Weights of a small transformer language model.
Size: 2 heads of 32, vocabulary 512.
Architecture: untied embeddings, attention and MLP in parallel.
Each number is 500 + 50 x the weight over its row's rms, rounded and kept within 0 to 999. Layers, rows and columns count from 0. Numbers have three digits each. The size before them is the row's rms in percent of the matrix's.

# layer 14 MLP up, 128x64, rms 0.202, rows 72-127, columns 0-63
096:541481495497487540502546477450537584553572447411446558462588514493529460491484501522495475492524497507588503556465495550508497560537528455561431495503383400580399450518476621531517406481554477
107:444528551595519478488453495527601496521585495532510477465533490473593560544436515412563530524419471467534538530463510422459556556548458471476554558444499523516498458432475512632402584479493535
105:559499458475547482496528436555486537437576493439566511474448491433386530459425513519523450513499516519544574597383538437447467618561472528453532439486463537540517512566587538533459548481503530
109:442534485524534480447465455456484434547489590549431449562469504473499521517462564501461520481475554464508493589566441561550516581458467478472577540535476471552507574515482500529646659490478539
086:430500443507506496538527417420495394527460505541528584485439518489465458434484577509534538454660518507469508454453478569435506568392521472406498435525537459542497520484464497452537564450532517
098:517602575507537487530431478418375549502510500553411513423503551507571595509488504550516576473491439472545553514459497393487508495589539605552514504468477532476439483479479548539510565549449475
105:493445554517442468385471503480524488538540445488495593466441544509415514485501500480542512558476579457533440574596489494494552572452423453378509443528548607516479540521448487401522541526510534
091:555528493539489478592530486487495430417502487463590485533473449379441522466506430472434539458489504472387538542501480402410474496554503531473405438471452472561477536527524457577573533531443554
104:553480485424473550402606459475425518444493481488362463544525454556535466470553530485446497511536625489509529548437545519520401588422490475476551523475456463484462470476475584494537475458534538
085:574555423610549521585519443489437487538478509469540475478485511524501522592563453471487455476517462457576533478556563388440435512509452545413502477488417412485521496544543561546504578577486458
103:383476444587534521545543555526574453528594489541433466557457458597478498513484425523460539515464483495472571487513447504509452392530415515470520438423519603590522438523520489465512477527483444
104:470430446455537440476582553555450450484474568380443599386560464491477468483528508510533423468435544449590543549475544453510513487507478495494463558510524553517356525532514484506501516429521511
106:537477440482448474520520515463460434532526503451473492410541471548526529470549554438283492540501568522485479512517540493476515474530520591405528480456452533495424518503503538525527481593606526
088:577432545537508407565466511466489405479521499496499584460575579418457458457502567504470512515502469496533519508586509363524452514527495492502506477455482610438515470540574522444584424541435509
134:585424526529505543469539498496534518457508559456453533539523521479562431571411506501561434395532543511451538578526435476584472419511522560541478446503569492444499571460472550549497582529565394
116:483510447460583523543600485402591541591462462492545509476500481509556538558454474476393512443434397382545470569524497528484455538508418507455533430497507459486509503512466522495583479420485464
093:563596541508433520462504475498576497513551503589488616480527501400453501541482491478493491543518553458505508555457487464529499497556364452472414457553523520612526502584419508501428500442436472
103:517481382485490394435498513493479541509476546452484442498600514458568547504490435501431541405521532557523509493563492543519542480583452528439462484457442463420401601533426503517585464541500531
111:423523543459390516517552464516472440510559470466532599407531570443539484506513536478398497494421473549446525511567507515503463504502422538527432549523478438517447486501548561472671508486495534
117:511461519463511475429509520594494519495430607538488612487470606459477531508529499437498557515573523444508575457433534430472472494442477374512603488396462497523521570506456492483554456508496543
094:501578469528565445464624486492472514578461442465474578489523507528461508518503530482512463481467532369582462570506471494462409559507545561447508559565521527438445473524463433531479538564589593
097:454504526564366464414516490437581540454498471533432501436507541445495544561459551474547499514489505502527488436457368445537545602408519596488503519519496486555478479457538490540470506495519387
105:554518463529529513503456509594500446473521627512535491542536501420485503550473509492613541470559465447525587597585467495482459522490425493479501483421456516422454421478578513440469576524503599
110:523485537535465490416426529529478475454506470485525504450491571424463491657479533460517497465438525471527556564581516522533492559460433518546426536465542640547529465557512470523595519447563556
095:574430459476500525439466431540423607481534515428538506469522408507479565544480493539567543482463565546512583478463523523537460489497414589534491485504562492486471495592481569413510638506513538
101:481491485509498556539485597529502505410454434460474508541549507548544578491510421520580541528486509478460528409480488444480489501501481433561489528468536516534490559491291513587518551533552580
106:551506449513519480353497493453419428447417504456511501470459571542565420463589434523522488464551495462527499547543512459564464438454423533473465439484465471526530516492348448473558526499530510
089:531578606543427526497470459485532587516617493423430567459541452524467496488525565522517540451457437508491447473569479473445400426454498532510425440453505485471398539536531575563531523491509469
089:443473524454534650554537505425523501444473544517431521503460496483513423517520455462520546394560471439483518523520541417547443530410488605504527519474539481505444624574520543496488588494524499
093:476510489426503478426496464581529470478448450408542473503462548486431534518557515433493556531482509514571588565511511503466560542547493509566587461469500442579507557463414537432505511508665450
103:511499502583395457518478453510482462513617508476537533584511569511473568572504458432501548455535523556573476483492397483586503454539526447579490521478501506457485488506573607504475448476627455
106:521534497493426531344566498520416462507479537533442493466466627453539496562487457557441472468469500509470557524502514553484526513463624492437531471440493527517489540519473503647453510440566491
100:529543422524497507581562426520512520452539487484384534561482419533488512516497579536503522459560438445508523581462468504506558449583398538439565466494562464490499576468422452455494536416555570
095:519554419546453445533506437436524487568473455476670528476494405527550516642524523538484599597489543454515543488484446577469521491548502528473505524575480472550518502537433511488472474479467491
100:574521470452558534471602519609501456502454473505425490475529537508544537449530493566534538520495544527476547446441556513605373507454481543538582538460459455481522480483446529569594613491466474
091:512469458483451512553497568478584482512491475508555501545539433522474493450402517515456499525617613605458519457512562400450553420501504478555490404431509502462486446393529431497546480463511497
102:525473474423439619445467472486490489424539548552444504456496596402550523479437596503434555596454501567482505534557488518471528514479492486513443443428500523483602482573427481586461491476509521
096:466509438558469551451518495549475505511498507481518474476542479468430435377491495407452548565517416597538480555480478432511502489594529437521496574502533502638401490414476553543543512455464494
107:569561493475471512498598434451447527432474589544476483438544588486434553478512462565571379537544484523543508515558453508450457448471556509434508511488540475573499516442473601563506567411475519
099:548498519511508558494517610477585519530639576506506464451525520461445507467464434541517544475582457398527487459480479393579528538426491507505448502414549465523505433492491553433564437461446501
094:514478569508513497525431459454481593463508476515533481419455488482507488508560537504484549576567545532533549480512558459381537488559502416454485434442559591493538523471369527463473504373561549
096:453546554511507585453518489477530526522554637557430531467588426417491581483431482498492513479494520515535553510510505560479468565592487488555536535423518436544466448508410455531426582527492581
105:494515534485461506458491525422407420516560561606485519431466621520561570492509479493402481516518521554431550543555545539517480471485474573492474551550398460584472503425446602499483534512500476
095:448462437562467444488513501499592502602478552424552462494494396523454546496471584472464433631554502423606520535503453518533538544489449513505479426467426514556585470541488512461532480561505497
099:492467562512459520458499529529430518481466429400529577437562544482447448513493543536449476431421530420491500510432527431572427452504467541506453494503625506553579479489484586441504599468529563
096:478586593484527545370500554533468447462549459462524400463547576562472470528519523455531583532508507510509551493397486449498588484410480463504447512505499529555457581460556519524529492539555602
104:569450454492476473502469504526443410520487462492458497476454496478494493525525508487454598615493492486504465499526564569464559555516472463545449601456528595434482495563525586545469638582563572
105:453487427432525455515593477534442485449474444520545543588497507564431494513512473473538367454520438527564480545478583468398540462517460562526563501435569595473466569438536534481544548500479471
087:503462430542465600467513511452442535464529503537531512559497555555469568570417555558491521570510524480515437463431541564427479488371516489400467414424474498466596521542547463548461539531502537
110:522542499434551451501565533493529561550465538538500512418557529552466437488521481531525489482573517373477486521479554523470516387491427507496498468494491474507476651529577453531500652558462524
096:523443500524477515471539617477579406587522511454548530463507416430502478587483563497461500556513524594603498524455487499421434500426468436520523500511458580580516490426504428451480555454473496
096:502511470442520545457601565524537457450466490490510460505538487542543497542465501428442528520504497534620457442471537409426535527517453422453524439433581567453528488528504527444463427389529612
099:431413579516512451530438488455516462520499493452570538395555523487541481524508505629567439469427509479504519439466451553537391485456467524477508397423421504529506581430477497492507496497584472
105:543454460472415498519526529455488586439509469436514562586488553588508591478521425491518518447463425542544443512501514537493562470422473463528532561506451546485460421519548648562479484470591514
104:498483498533545498475561502528574511487472520428472533439570489443510435492385487474504441534419420369522477562490413446420539516611471471447518408586508478531547540517501545465566530494460494
095:508441502503490547465585474558565400489437555535498494489477511608469497526409469483448439508498505437503447499472524521606601535468516499556502515514415646488505535564505505442532599505450546
# layer 14 MLP down (transposed), 128x64, rms 0.153, rows 72-127, columns 0-63
092:466476502469510546468468476454416445398523497546515568577527507491464547559542542484547550511545447450438467517438474545443504573378484574511510605476538527628518500561510554489420463448516438
107:432478459450475409502556410430462514570519389519502538450544446535407532417509457561517524545564508540497549477520470519498458525518497608482454416562521532417542540579525506484588548453499463
103:435536460447538482539526529502489510459431544506529593562480503383549458415442477361560461478599438560485495475455508488538518520494477530546494434550501632529546463467467542475594522509517496
104:482511537455542487431552663488510559577512508488473460513509443453537462497474487607523489487459436424535487644566483524535536479492459531504486503504518501466458479518538577389451444442509406
079:422409420468445504523395572580560481475503479480467578552556493423504590515544570563402523603480556488507490463510425413504482496536533499500530477540491423506433541515552527494484518526455565
102:461502531510466528576562557577510498452548448466487426542496422455505489524529448538463509518514434565439453384560488419458522566520401451538504526463486431557593579527386538503499505568483518
111:495457485498617501429531427492502422476532496512600412448447502557513533625556537458535491531490438456485479417507482498596483451596612460434537542470524519581480498485457491475457476522543498
092:480579459399392520406561510500603608474429474573540449460487441546536525550497507525510521524500517434475513535493585520498426596549482542552580520533509562457483469560497507473442537474439490
107:438658478491566390562512540507588528551476493502518422516456507541561483510553489381476403480535540550498545483461494524486487473561462506447446515565462425545520436499475494558473446425518533
086:517528465458491444454499490586547504458503456525433539489555473494505508441479483529481490524443436499438493515527384576646515521424587428523501482529426577393447517504467487514608449450543469
095:555591464480414567532449473405523572523502536529502492497594526551575478507436500513436492545498483535537383511473491566512609518473495517487445502559488488449424397516586503515530513548442406
108:448524425466501527550498463509488470562543537534428438477484590527592471484428385471574570516512490519547375472505494456499438533465548475521470527436527490486552551484516520428372598480448520
098:477535459507551513546510410462480602558523527541579519482464441534534469461463504446592569573575486479405509477516517468524438564482539366479474519467503450535515486487532416421562458394472529
085:485396578478439428480483538586538545533484495429485393475515486458469438612480571509495536494500501496534516420523503606491500464530447628476482485535559485498475491537390405493544524463526518
123:501530452557536514434465499470532508532555504516501611588439508506488515530532494484498492500533538466408521593408557560542462429531510619402412490480497458501461528430493465484584609519557446
110:399508511581495492491493479478415536468536419446499557462551424542409496465581504506535452499631539477546565460530505509524429526533461413473535469497450456498524518525486602477441574574587529
103:510427491631549480477528529505469485513485574437545505384396505471600536492455453560432424524557541490495457547551480498567462476447565459534542419478488451593536443485474460511450502561494543
096:531511535517504491453495530582446502573524425414552515415469557477457451575486461618556494485489466434482472511537464457557417551517388459526614434493459533520417477569512473457480563451483510
113:616534433560463568503485497493526499483511497488465465519539478456464458362455518564484458563492460522535523471478513522568473501467521564578496535548513473382420582512487574352480445454511526
105:454561588476539398534471485518463514530509502519609459463487517463552487545516448514494577539412518543504471545452475511494539495461500630456433469521533388589423518593498513429585524546480496
091:443543561504503596482453477552520466442538471479523459465542429501468523360540526512519481483501504538515631406484610483493572580517511488644503469538477530461512492510508472448531553520416502
104:462511558478568469531500472539508536474446531495449615467389518509539509537468614467450500493463470529431524506509504468442536507454525422585545488442563387540575516562535453445537458500375485
092:498468493534488583543536511573496491429445565447541463426553452378436435541454547587587536491494513445453532454511631555521515454517466402494472562508500541501493402496521513455515461462516448
116:595447513429504508507524438534512517520548517507475509447463464509437525498583494549475524498495539577414509524467475548390508525671549464505372532516515453584452452466535577572477490476484484
089:423531425493563465556471565510567564513543518558491567490389498508466440484396590422442534461520529536478528494537453504490561487465438392530436549494590590450477481487546481530480468514577479
104:512504531529537481502448479494524469472533470577507597590506541390410553504489487585509508528426461486546477500462440622536543438581418549505427545496482400517509494466492469482507413580490430
105:512501555522481527542424442428422472504489505623502524505588491490535553425571559409489560500546478532417505503440477490467516518534487439506448444518481509500544491438523561415582367492408489
088:454415491418571497441532548414451561481474482512543469526479559436617509540501506541560577530415439524482578522502499497568548493591455424422437594427475542524512472447463514535518542498485480
082:501436581474483518546480525565537495499522497533439526572493486530439453587525520446505479457423463509555605466484511501520492632585448486471540580474511453421473459470449461494422521537399387
085:460489386581481517510534423552472571523511560529499463441500361470545556534556574457516482528540576533479384501480506556558531486493470471466484502515430507615469474487556499415524432460494445
101:538527448452618545535513520543450531483439494486494499429497578461629482498445573546511541541583486507515524488497575461463540530399505462513530484505476518547412504507416402585463543421438465
121:491566396586498597422488508557532535507566486442542534487530535529478459481460539495443411570398464503555409504494526528534483517470585544502526502576549508573465406506517383543499486476497446
098:514468557558410519549516540456432413462570498524455594418428492440530488398441575559555414505523505492483552540503460493558487504494590513438470517492477514525416449517497462399458547569548501
089:479454507508581507532507445440499421540481421535412506496440594558444462431532472442489527439542557462506526518521523451469470577538526411512559506450600554535540561536419483468404477587548539
114:476511532490472410572540534447345501482546541491468505550527549498487478547512501518537433480452473520408492518574499487500451552455509462478489510448528566512447491610517523401485515390395401
085:505486509582509540533485480589358445471576544407578441491478457531520488466608428500494550516456482464479476526465433470525570570508519554527467516504507457463473482573496550370468507484417542
110:501469428417420513440523489461567490471542466538508455514537560470496527503511539343455471502533472475517407469502541439523571553572503446448447462469474478466607565501493588599500417512526539
093:484436590482416521520485548532431522547462326442499523488496528569494577496533454497436395399525564509511532499562424499473516478491504509581516414496487445499567480539489453510495487512559428
111:561454465441534598471442541524523540521430460533463519517498498606521489550553592499522454427407543427524426478524466479508400542519461604443511462524472421529393525485541456530549495482466559
099:494473465536582517438448464588535472573539486550484519510429468474507438459463552389479470423508556582500482459501480486462515447549421540466454502500440450540527554564489464496519387609612527
091:415522480528519513485502508544570411566524498534515377484552528473512517475519468512517461459575447503466463599597413568521517514486537456556454574567466484399531467485505580441473543611527454
094:483489511513430553608480393561527548494472537507529482555490500517601571534536563365388636496559513492491463459472581503459501459494557505484496438538512435503501479536445509519506490429462530
103:463453558405467570487520430500494481490557545453477567529459520586466436504396525529457610580414448499468532478425431443455484506534462474528584489547444482475459557492461509510473567531592564
088:584354469467483505560536439511524542549496443527566547519459546444574531471454533458529516501418535504513523433451532515490589479523621467464529557472504536534463532407532516395482501452426447
110:545488498494505472529524533395574519559482624501499413456502523561527522566422521539528578491449449568509603410527518510435503434510531424511569510489494521510467497409499454463575489516474382
092:435549464483455502505545473545558545514397459589469462515490542522549488553431447508525473488573494469508466556549455601546469488467577492526493491474498577563524470451544530378438428480364555
105:558430500497543471501467522493437523505437403495506569462463539583459534497554584532490466502470568548471522416516437396569569480514572495460520524437476488390402486593544516487566489580520524
112:589589484479506500532485469410451464462396493438539513445525376453573453500445510611512467531536521506503453432555431466538587528516483493477513387482461572510511573461527498538487468464566525
089:502531499486497470470485515414601524494428431506557435361473486507491506527542474573530461523505491451479591519545439521500571601499516450512568440552544467525474525536553479380493420528604493
110:623381496500493562484421582564430533459498493445401518484473599491578469473517559483475536535477531459433425539465568475493517452464593470498559523513534468411495525521458441529528466513555461
099:626516519498465468514458515458510526443523499571466467551473524525452513490545484589443529484486508553432484436480440477570496382494524600519517459454527532418642567475413578527527458468470531
101:465452541467467559417468458592493487427543380534538544536522553552502492501461546424532566463489525423441503604499568444460464474458509508537499523488473528572446569446531526553462565624544489
100:459452589464514510409477536529504509521514583400526571508514525486517517524484602456488491407566518600441514520506539489508498495446512646464534444499436399554493459549508451550459532556441549
104:475491449534479451540458417415541451526537467551541550487532511498620448470505536434474561510507492538585505641505527452562423488524484370552519498489455557511505458464533493473508438452522388
104:540448517469470456529483490528582477494445492593517561603517440511539458462555498610425512442600467505500400507568482503544560553558431549440510501558468467548477547469547429537592516518516430
094:447388593501506428439474428564573507546555515407562549526497512536442590486542440465448533454453466496445506490497568460456496480529427511475515633531471469519479594553537538487427512532500483